Weights of a small GPT-style language model, trained from scratch on English Wikipedia: 11.3M parameters, untied embeddings.
Each number is 128 + 24 x the weight over the matrix's rms, rounded and kept within 0 to 255. Layers, rows and columns count from 0. Numbers have three digits each.

# layer 8 MLP down, 224x896, rms 0.0869, rows 0-50, columns 512-639
139106131128083109120114104146062110131115102138117084127128169097099103112123131126156174134144123105123088127167143082136152151128119133128126108145163161116135159138114112155110113161119155192117131123108131133105121102116096138107153115124177153079137144130108098175144152115111091131099158098127146132118165131154091131109122137052121102102141118102100091110118100139114137125114
103112124127137109120092169155118149092149132093133132093119162135130141119114126139139180122150128130173124164135120153118122171104171123078113171153125121216113133115158121124109144064128149153118101122133127151108149109113130141141111121125100140130140125142148129151114116125158153104153108097138144170123135142113106163107120106175132127123129095131093106126143117115155139126111
138152168130076123142127091117102131165126131136175121152103138143152107130127139157117123125122186127142103146113119155145122117142100125146130115107158085102148129108131142104109140104197099171155122113131106157146146142130146094137107143118164152130200124152145153083110123154144135147113141112134126102137142126137111132113107115164113104154116177149159100129113148114115113137106
118160167126130118126132092152128147125122113143125111138117139121156152106103155164134117119156117143154146119106125182176060137128118138114130110153135133076128100128144140132124116106157138142084116150130120153120101117130165151128153111117154138140124114120127136073125079078105094110192151132063121115143162120135153140136112123143163162154182131145125189107144135138114152134181
102092112139071168118136123129123143175136144119129102142126117143080144122132129136111133127119124139147131118099124141112165086124153114182107114124128129172163128094083124123125141067139144125128147134122101101148131133078131124109129103136129098156147126129123108137088128130100145141133152133137144167137096100156123132110124125131120165124106111119160135110118133137118154141117
149129087127094140086124164109119123091181118135113135155106123120140156146150131103166073113148151138119161114111111124125141147164122135133131127138113151119150127124080130110171126148096124086106081154122132163128093142133126163128128165134089140151124135136120123125112180142111115101114121163164165188136123106130146105125152130133101195096099135077099131151147123142145115133110
142137125104121168157096111138098163167134115146137138089143119118137155140116150118145123151118147102106114130159157124192110123131153156170126137138098159126110145107139165131127158093130150115123103067136129122129089122172131159108124114136156116098152136143131111160103142157136146138149104169141071144148139181115156121143149123076112143143143152146100141110096155147166115138156
124124121132196123148101109156120139100106105118120145151132079132123091155130124141156148118117111118141072120134122141115154127167110110120111153117147129140106123154136128113140101158125141120197103122108108140142097154129121114093127121099143104116146106121134088145158142155167115151113129108091088092120102108096092100131137121141078130131114168096161105087155128130154140117153
111086143149125113119121098120086112111129124147108114158066135153129086112147136137126131142136089106112118120156118105144138104111070143128109105159141129161088094119105118181087112148113088159105149149112137128129159114136102133122120094126138119148103130107124130143131133128161118153130146102118168133110148144092119139137120093158089149145181108163134145124140141094122172118138
109129144118121154107134121132126130151137126137143118146113122110108139132097161083136121126123103121106118096116153150124101107091108125138191100143135133159072136129198108122131114151152132121163165130126130132131118076145128124151158127105149129121072115105107112139129127103146134139125136131141126145096143145110145154098115138168135147155133138130112131161105128113097118102141
122137142112135129132131076140156141097101134105163147107161115115133118137154146144156109121140121160154163137117147091070090121102111151129144109139163125122112132153152173100135128127153117139124113148109108153134168093105108124150109127117149156149115136160142109138148132147102161125113123153109156125140106165101098129139131141127134127139107093152127128161124135144105110130153
107132109150178121153114156155151061091146150102108118126131111128165162111128127090156141125157152129122130060155118143115146116156108132157155125142092119129116140071131180139146132130161149110138122116125110081119131137125107090104131079136066091151104134144127089071111131115099124116091144128112123101112152142121115143133133140168140103138115120128149190126155145111131116163121
155137114134102162141152161154135109085115134120092113078136132093115130103124122132123154139100142143162161170139126135115156115125138147100098110142123152198125131099126120129118123142098125180131071090116165136129177099134083115151135141080120137151100144164156141136120141094089151099084122056103111208132127124132156113144132118113133182130127106124159159156131120144143145121106
111130121108185121154147189074117150082055119034081129133102092139115121154140100051170162091139154124143110154099156113103173116136104068157144114091155120172113111137129119111125126141106128083103134132108098106000125105142154180146122110109034125185136083091120158137131180102117018000110123148100116152136172122124148188109126148110119120130158131072131129124148162119095095078164
141111127095102101156128148210148125111137127128127131112158130128118176108155138103120138148131143127150136166072149128108114137127123128136118126131149178133097136174110117119151145114140139122181138093108116195128125100126083141114117137130180140127129146131145179076108128114125105106091152108112093067119152076157104085150130128116129100114126103121084120107146124143142161181108
147096138134116161140121129131168103121135111110165140155127116118103150104137131137140107122136124096086135094110151154117145075099146111159124103110116138127105108149110131125113113126132111125176129174099079107139094118109150117139121135137177142150172114141128105158105143151133098116139129091146197136110119116117096102141126148109142126149095122125139100133126129127106113112136
105108131124142183132157146165128152094103130103128144140122115138129125157159153135151146136082121131137113138124152136114095118190105159128166153140132124176127127144125154144094089100157136183068138098129109097130134070165128099126155126129156175150120149099149095147128115148152124155133129108116164160106131153116170133107136164174109155122137149119106132163147103172119153139158
139164123169124135098097113122159137126139118143156133102127120120138079139090164133128091125150143137110091124119078103131134133145105147126096162108114086106182139099126146111138141160090144155141150130125168128127157189101127115115173152114121135093141109110117139082161117123138146125140071124151147141133141144109142117133122110090151154121124140159123134133128151149125153108131
120117132133106131144143128155133173108117127110164142107121113127105127089104149115107147124121122103134122155119097170111156129127134123147102130100128121092128124129141136152126136105116122128149110140127151117120135097163134104131110121129158168112153109120104112140121135123116132134136104167124140134128146147103180140105132125096143121117138131149130135107144123142148158139138
115149092130131146148134125109135125170122126120117095135100095167135123107160120139147146142143155137160139123128159125110139133124140114108130144135131124060114109080102138115156095109140118093126159124127141149125148068118107104167094102163108129131107137101142091122161109157118101158125099145123117158107123105106095124145149128127168145171122128128113142135163141149127129058105
173102113165107137094129111146109169096131122142111146182121120158128121132172160131127095129105117125106140108132123113095116114140119111082127134076115133132150148134116155158090109123102143129093108130145123126154077129109145111106112128132146113131157120135134151128151121180107138139110122123154152119139105101143143125126131113172139086096134151110129079120107113123104084131140
151120121122135152137115123079108171186098136114154130114118109156108131086128121133139156149109076126152107136131141082116115119111158136126109119132101091039108124108145110137128142113170099114139157095124120133137132107113128085087108091093138189100129158148147125133146141120129128116121071107121064114143141103150147141156108101152118121113148117156128148148162125109129157122098
140143112109112112141143110163147151164136138126123120133124124107116152129097150147152158127124128104131163169153161124126109123089165128142125121131119168092136111151161120153111094112131135125096159153139122108101111114202080115129140138177147143108125133141121130146135150145129153130125177103117168162094138102121147157138147116103108117171182098125069100101114137079111152128129
123162145138106120098105144156138137130123123111132120157113099156151134108109155095124089124129088165103147155127124116112136130117124139173108153136151127128140170127102110160147130140144137101106130109126139082132110099121108115147116104128150137124120137161152138092118134141118124138141155095137131165132122118138184139122169105117088118152129156128081166158123146136147124118049
133142124125136145131141139176139185110128100146111179120109163144134098129119139120161122121138160118132131167125128120137138128117144124117127139118122083166155133121107118085162133116086127156146158138135141083115100142136141146105107137151150190117133112111148125156097121128106126115160156094127113134120176131151133121076130112161094133109094145100136132104139141169121136165103
150148151152153083136153107127143173155129115121119136117121180111121124105115143081125143146067131134137141140127132110128143157102147122098135142140126099150113136131163128129181106104116157094158120080123122165103096124119120146161108130159115115132161120125086159154133129091112153139151143118107125127128168141119117143140131125123133151116128111130140126132116129116168124128113
144153163116116139132125149114146137123111162073099131128135119120119099157100131150181142113177123136158105155127126137118103117126100136130124171137113083118144111160132130165110150073110136098134112138137114129135101132123140148115131139146116110097131157127141144130182142097131107104110135141137132104114105175109106126137138127090121142094186132099109120078158136164149140119151
121129137130142130100118117176175139111105138143078112087127035116119154149097104102105143103133102104108109102155134133090137128118155128156168195134122122161139123177169163164133128168166160149094150111132153129122147090182142128117138132124124152133124131129115097150124148168170136154130145164135124121133114172124112140126164110138136151153171132141101154123104119125124114093113
137121151121148172175153123113099122108134134134154117150148164168157110095131130155068134129122136121098128075118113124131118098136106131115103105133167144084129143115154135162124128139155093108147143103106139164134150146104133120153083126138107144152112129125126129134121107124132138111140096159088111107136110154116110110126124132122144155113128099105151118124111134112120111101156
130155143116155170133150109119164088125101141114136069136114077144149138158116130112142149169134136136134101142171119119134169147121136159190130153144125143154143141097139126076136134105134123153158147123125129098105090134136135112103141148154132118122165185141128115106155099134116110094126146126125157139142087142121124161133143151136137143110113118111136130143167096169132116123164
152132065125136120163140126155142123184136131130141162155113158137123128076112117133164124145141127080134109134113101142130106125129154121148075086137142088132118116130082138095131134116149115163093177139143081120136149107155155130157113109143135083118135139121150147064160170121186119145173191150119114141126151137081093112123126088149134140124136139163154078159133115147129113158141
130096171121099126096126142148075069101146132142158153123132133096138148163121109134089087134151126113133136148114118121140113091107161129150103124133123099108108148146138112104117102110162087124104159102121121126125110101106151080082116146151135168151121125128145131089132126123156149102124153106123134081116097128136113135156089083171135161134114106137129164110140129147144122075143
098161152170102142099117121137153167148113132125093111125141111158101098118139166129125151132159141134086095108091137099135151082138144104102139117114165139110144147134090131141102117114106118164142130101128138115115155138094168136133145139152142109125133136151135177183134096140108098147148099131139131130132110124119191153086114145093137116144184112135104111158131142152140101165153
141144161149130159148139128169113074117141109142127126092135119119115110141151130129093191117086151131144109179126098121133099154129066144138153131124150128104089138137130084098128102083179129156076152137127152164111142081151132094093080108140131100150152105132128120148104124156090112144185133123127164116119131128139137126112137144106141109125139103150099109117134146110142156125131
134120147106067085101127147122140070164121137088125103144105128128137129121115109151108116135131129109108117123123106113130102107127136130162117106115121155103146142136150122100089141058123097127081140146136120137123086151108108107133112081134135146144091125135097140109130126119140112124152134138120145192102103098124088117127110133139135121136123119112128106129119127138133123090100
180176124147097099088118152160095139136121115095109135143118127099169163117088160163156115131123111142095135131089146166095135136111153108122117162130120129120092135101164119179139126102120128121114120126132171126128120151099111110128098126142146116096146113102120130118086145143126105165192109125120114159105183148118096158144149133146172124141117126158109119103096147145154111134127
119086068140145099126089118169126137113149113100139097105104126109112076133080133097137139122141123111129128161110135129119121163106103123102140136104144099094118134176159119125105132133133112181123141079110129146137133112138119087137087125151134143110144114164126130126136100111108151169151110104146130134162146132164125135161112113169119093100104104148141134124107112118142140145152
123133133114148136143075108151132110125133143105120142146131123105139150125122138077133116107085135138113140097164135133163096142109142114131136124131131130134157158126147160148121119143122111061147109079139156153108167172103136077118132141164148157120121114122108116096129142092136131105142134167112156085133107116121155118129147140102113147180114148159124122110106126109144140117124
152166140165123109145157138152097112184123132100101113133092116111134161121127155139118147132108134149138126123156163122144136141121107115098099127116132114109116148109101129142140109160140116142141131128125162102126127092164164127153131141167111119129121141126115162099138046112106172162141123129101119102136121123166123125119123165145119116160155131114106118100116119132115078123098
079128136124130112125145132148155114085159141123147129161129123110110169129151132119131092150124163134153153118115164169145103108147120129156119102137108126156167123131149116116138151159129105070130175187130113127135096164110137175119097161143122162156152141089104165111123154137122146093159125145126086110112123135081093143111116127158152109111100138091117135120150132127134120156184
139141077108098073138142130160149061160118115093139153138126161145157127128135160103124150130146136151119148137052131117082085118119135128140168144110104183100112126089109126154143136073186136146104161143142120097119168115142118131147152106173101138141082136145128113137124130130146159125166175140126102178106166120137103112165148130082102082123130104084133082115116099123112110154151
133147126129123115132123121104125150166129135144143150134156169112130124106129121137227070110180114118105151111165147125136102125131138141101130127127126159124120125088111148123126142103170121131102103165139110147120168139087139177166128132109113142118119127122119149162135125101130171150123089163126121172084134148105171128125133132144116206133092104116134109119093142130093087145149
120110145119141141116130098131105134113162143089133096140122070146082108123120109146100167131128130119142123091159156165151101147135127128138159136138122112133122097111127149109091144130148102136142129135125159144135137115128149116101112154139122141147134141151138165160111139128145144122100121095128108168142095141121137131135093148120116122105166158139144132135155129142100118120157
095096098096050097076154170079181128122081141155129144084131123103102112122098142116121097126136127099127106135078111163137161152129130107111114119119100108132172114120081119130094159096117127177095107091114140092109102115104114126094134158193137122146113147176116206081172099089158110105151104084100174113122103118152093097153120120167129102078152098095095188148134153138120117135111
102134079142147161127168137095121172108144132115107078150157091142111152143172131151138107105119087132167168139165140162115187148155115133096106121133115147158153108176150166158112145113109124123122104104136140146146122126107148187124112125150107123129072126118160136211149119148109141135117138113141166134147147129117096114101119128147133094089062163135129116104148132101138111137180
100116098132141126074138138138124135109100149102132080137132122149126087120131157188105141104152148134150101137126103114148161164130135148110142153129136094098138165101128151143105138152123149111105142092146106111131110132114150132121121138112096143127109104143102130126162085180139135140131127122088121084147101116174091173142125129126093152097127096114151155138126150121135115079186
154133115149078133118154153112145103166115136135096102064143135157095145102146122136077104154136143123102107145109125102126126123119135127158110131114121090090116119152155112075106101099136116171160078125114125118131137138120077134143112095141141158125149110112109131118134128085092151170097108094147060124159116096104117136093088124100130139158123107140093132109149153157093144068130
126123076123164148126135115134110098127125133150144092109155127135095130091138115143147144136054136120100133088152132114073127125117117123117121097118133081118126146105114107146140132125129136061127128113111110100130121147162146127113091145144109106126124139157125095087130125120094098101124131145116113111120137115168130103117129115131121137074138117128122144107151087096116064123137
163158110128133102137173148157139101118136121146181146152125135148136137139130146125110102138109122122100093124069159113135101089136137150107127128125122130113123096111128146139125163160100115104139165117121127132137122156140170128136143109138204136113088125133156130135114087127121143137167081155136112066093122127146125109124102114151144086120098123178121172116131132110087138104087
148146102120100121152118131109121090084118133114146074111122087132117117153101135104109102130138152162150111105135118102119161109140136140102116130142124131157136135133121151132113110124142138079169150145139137150134164133166146133127104127103123131172123109157151175101147109112135139122141098136141119129166103142152109122149111130146139143137111123107164115105129152123138184155169
131102140097127117140104149129145142143153148078058160158132200119116132135121098161135140133145147138109127139105127128109157062148166117129147137155120164110123112191153142145139097086122120134125109133125123131132123132119128143131111139104144118127089154107134116164112138138100113147113095146165154133103116166123111120163098138087148148142146136097119128154117139131150141110155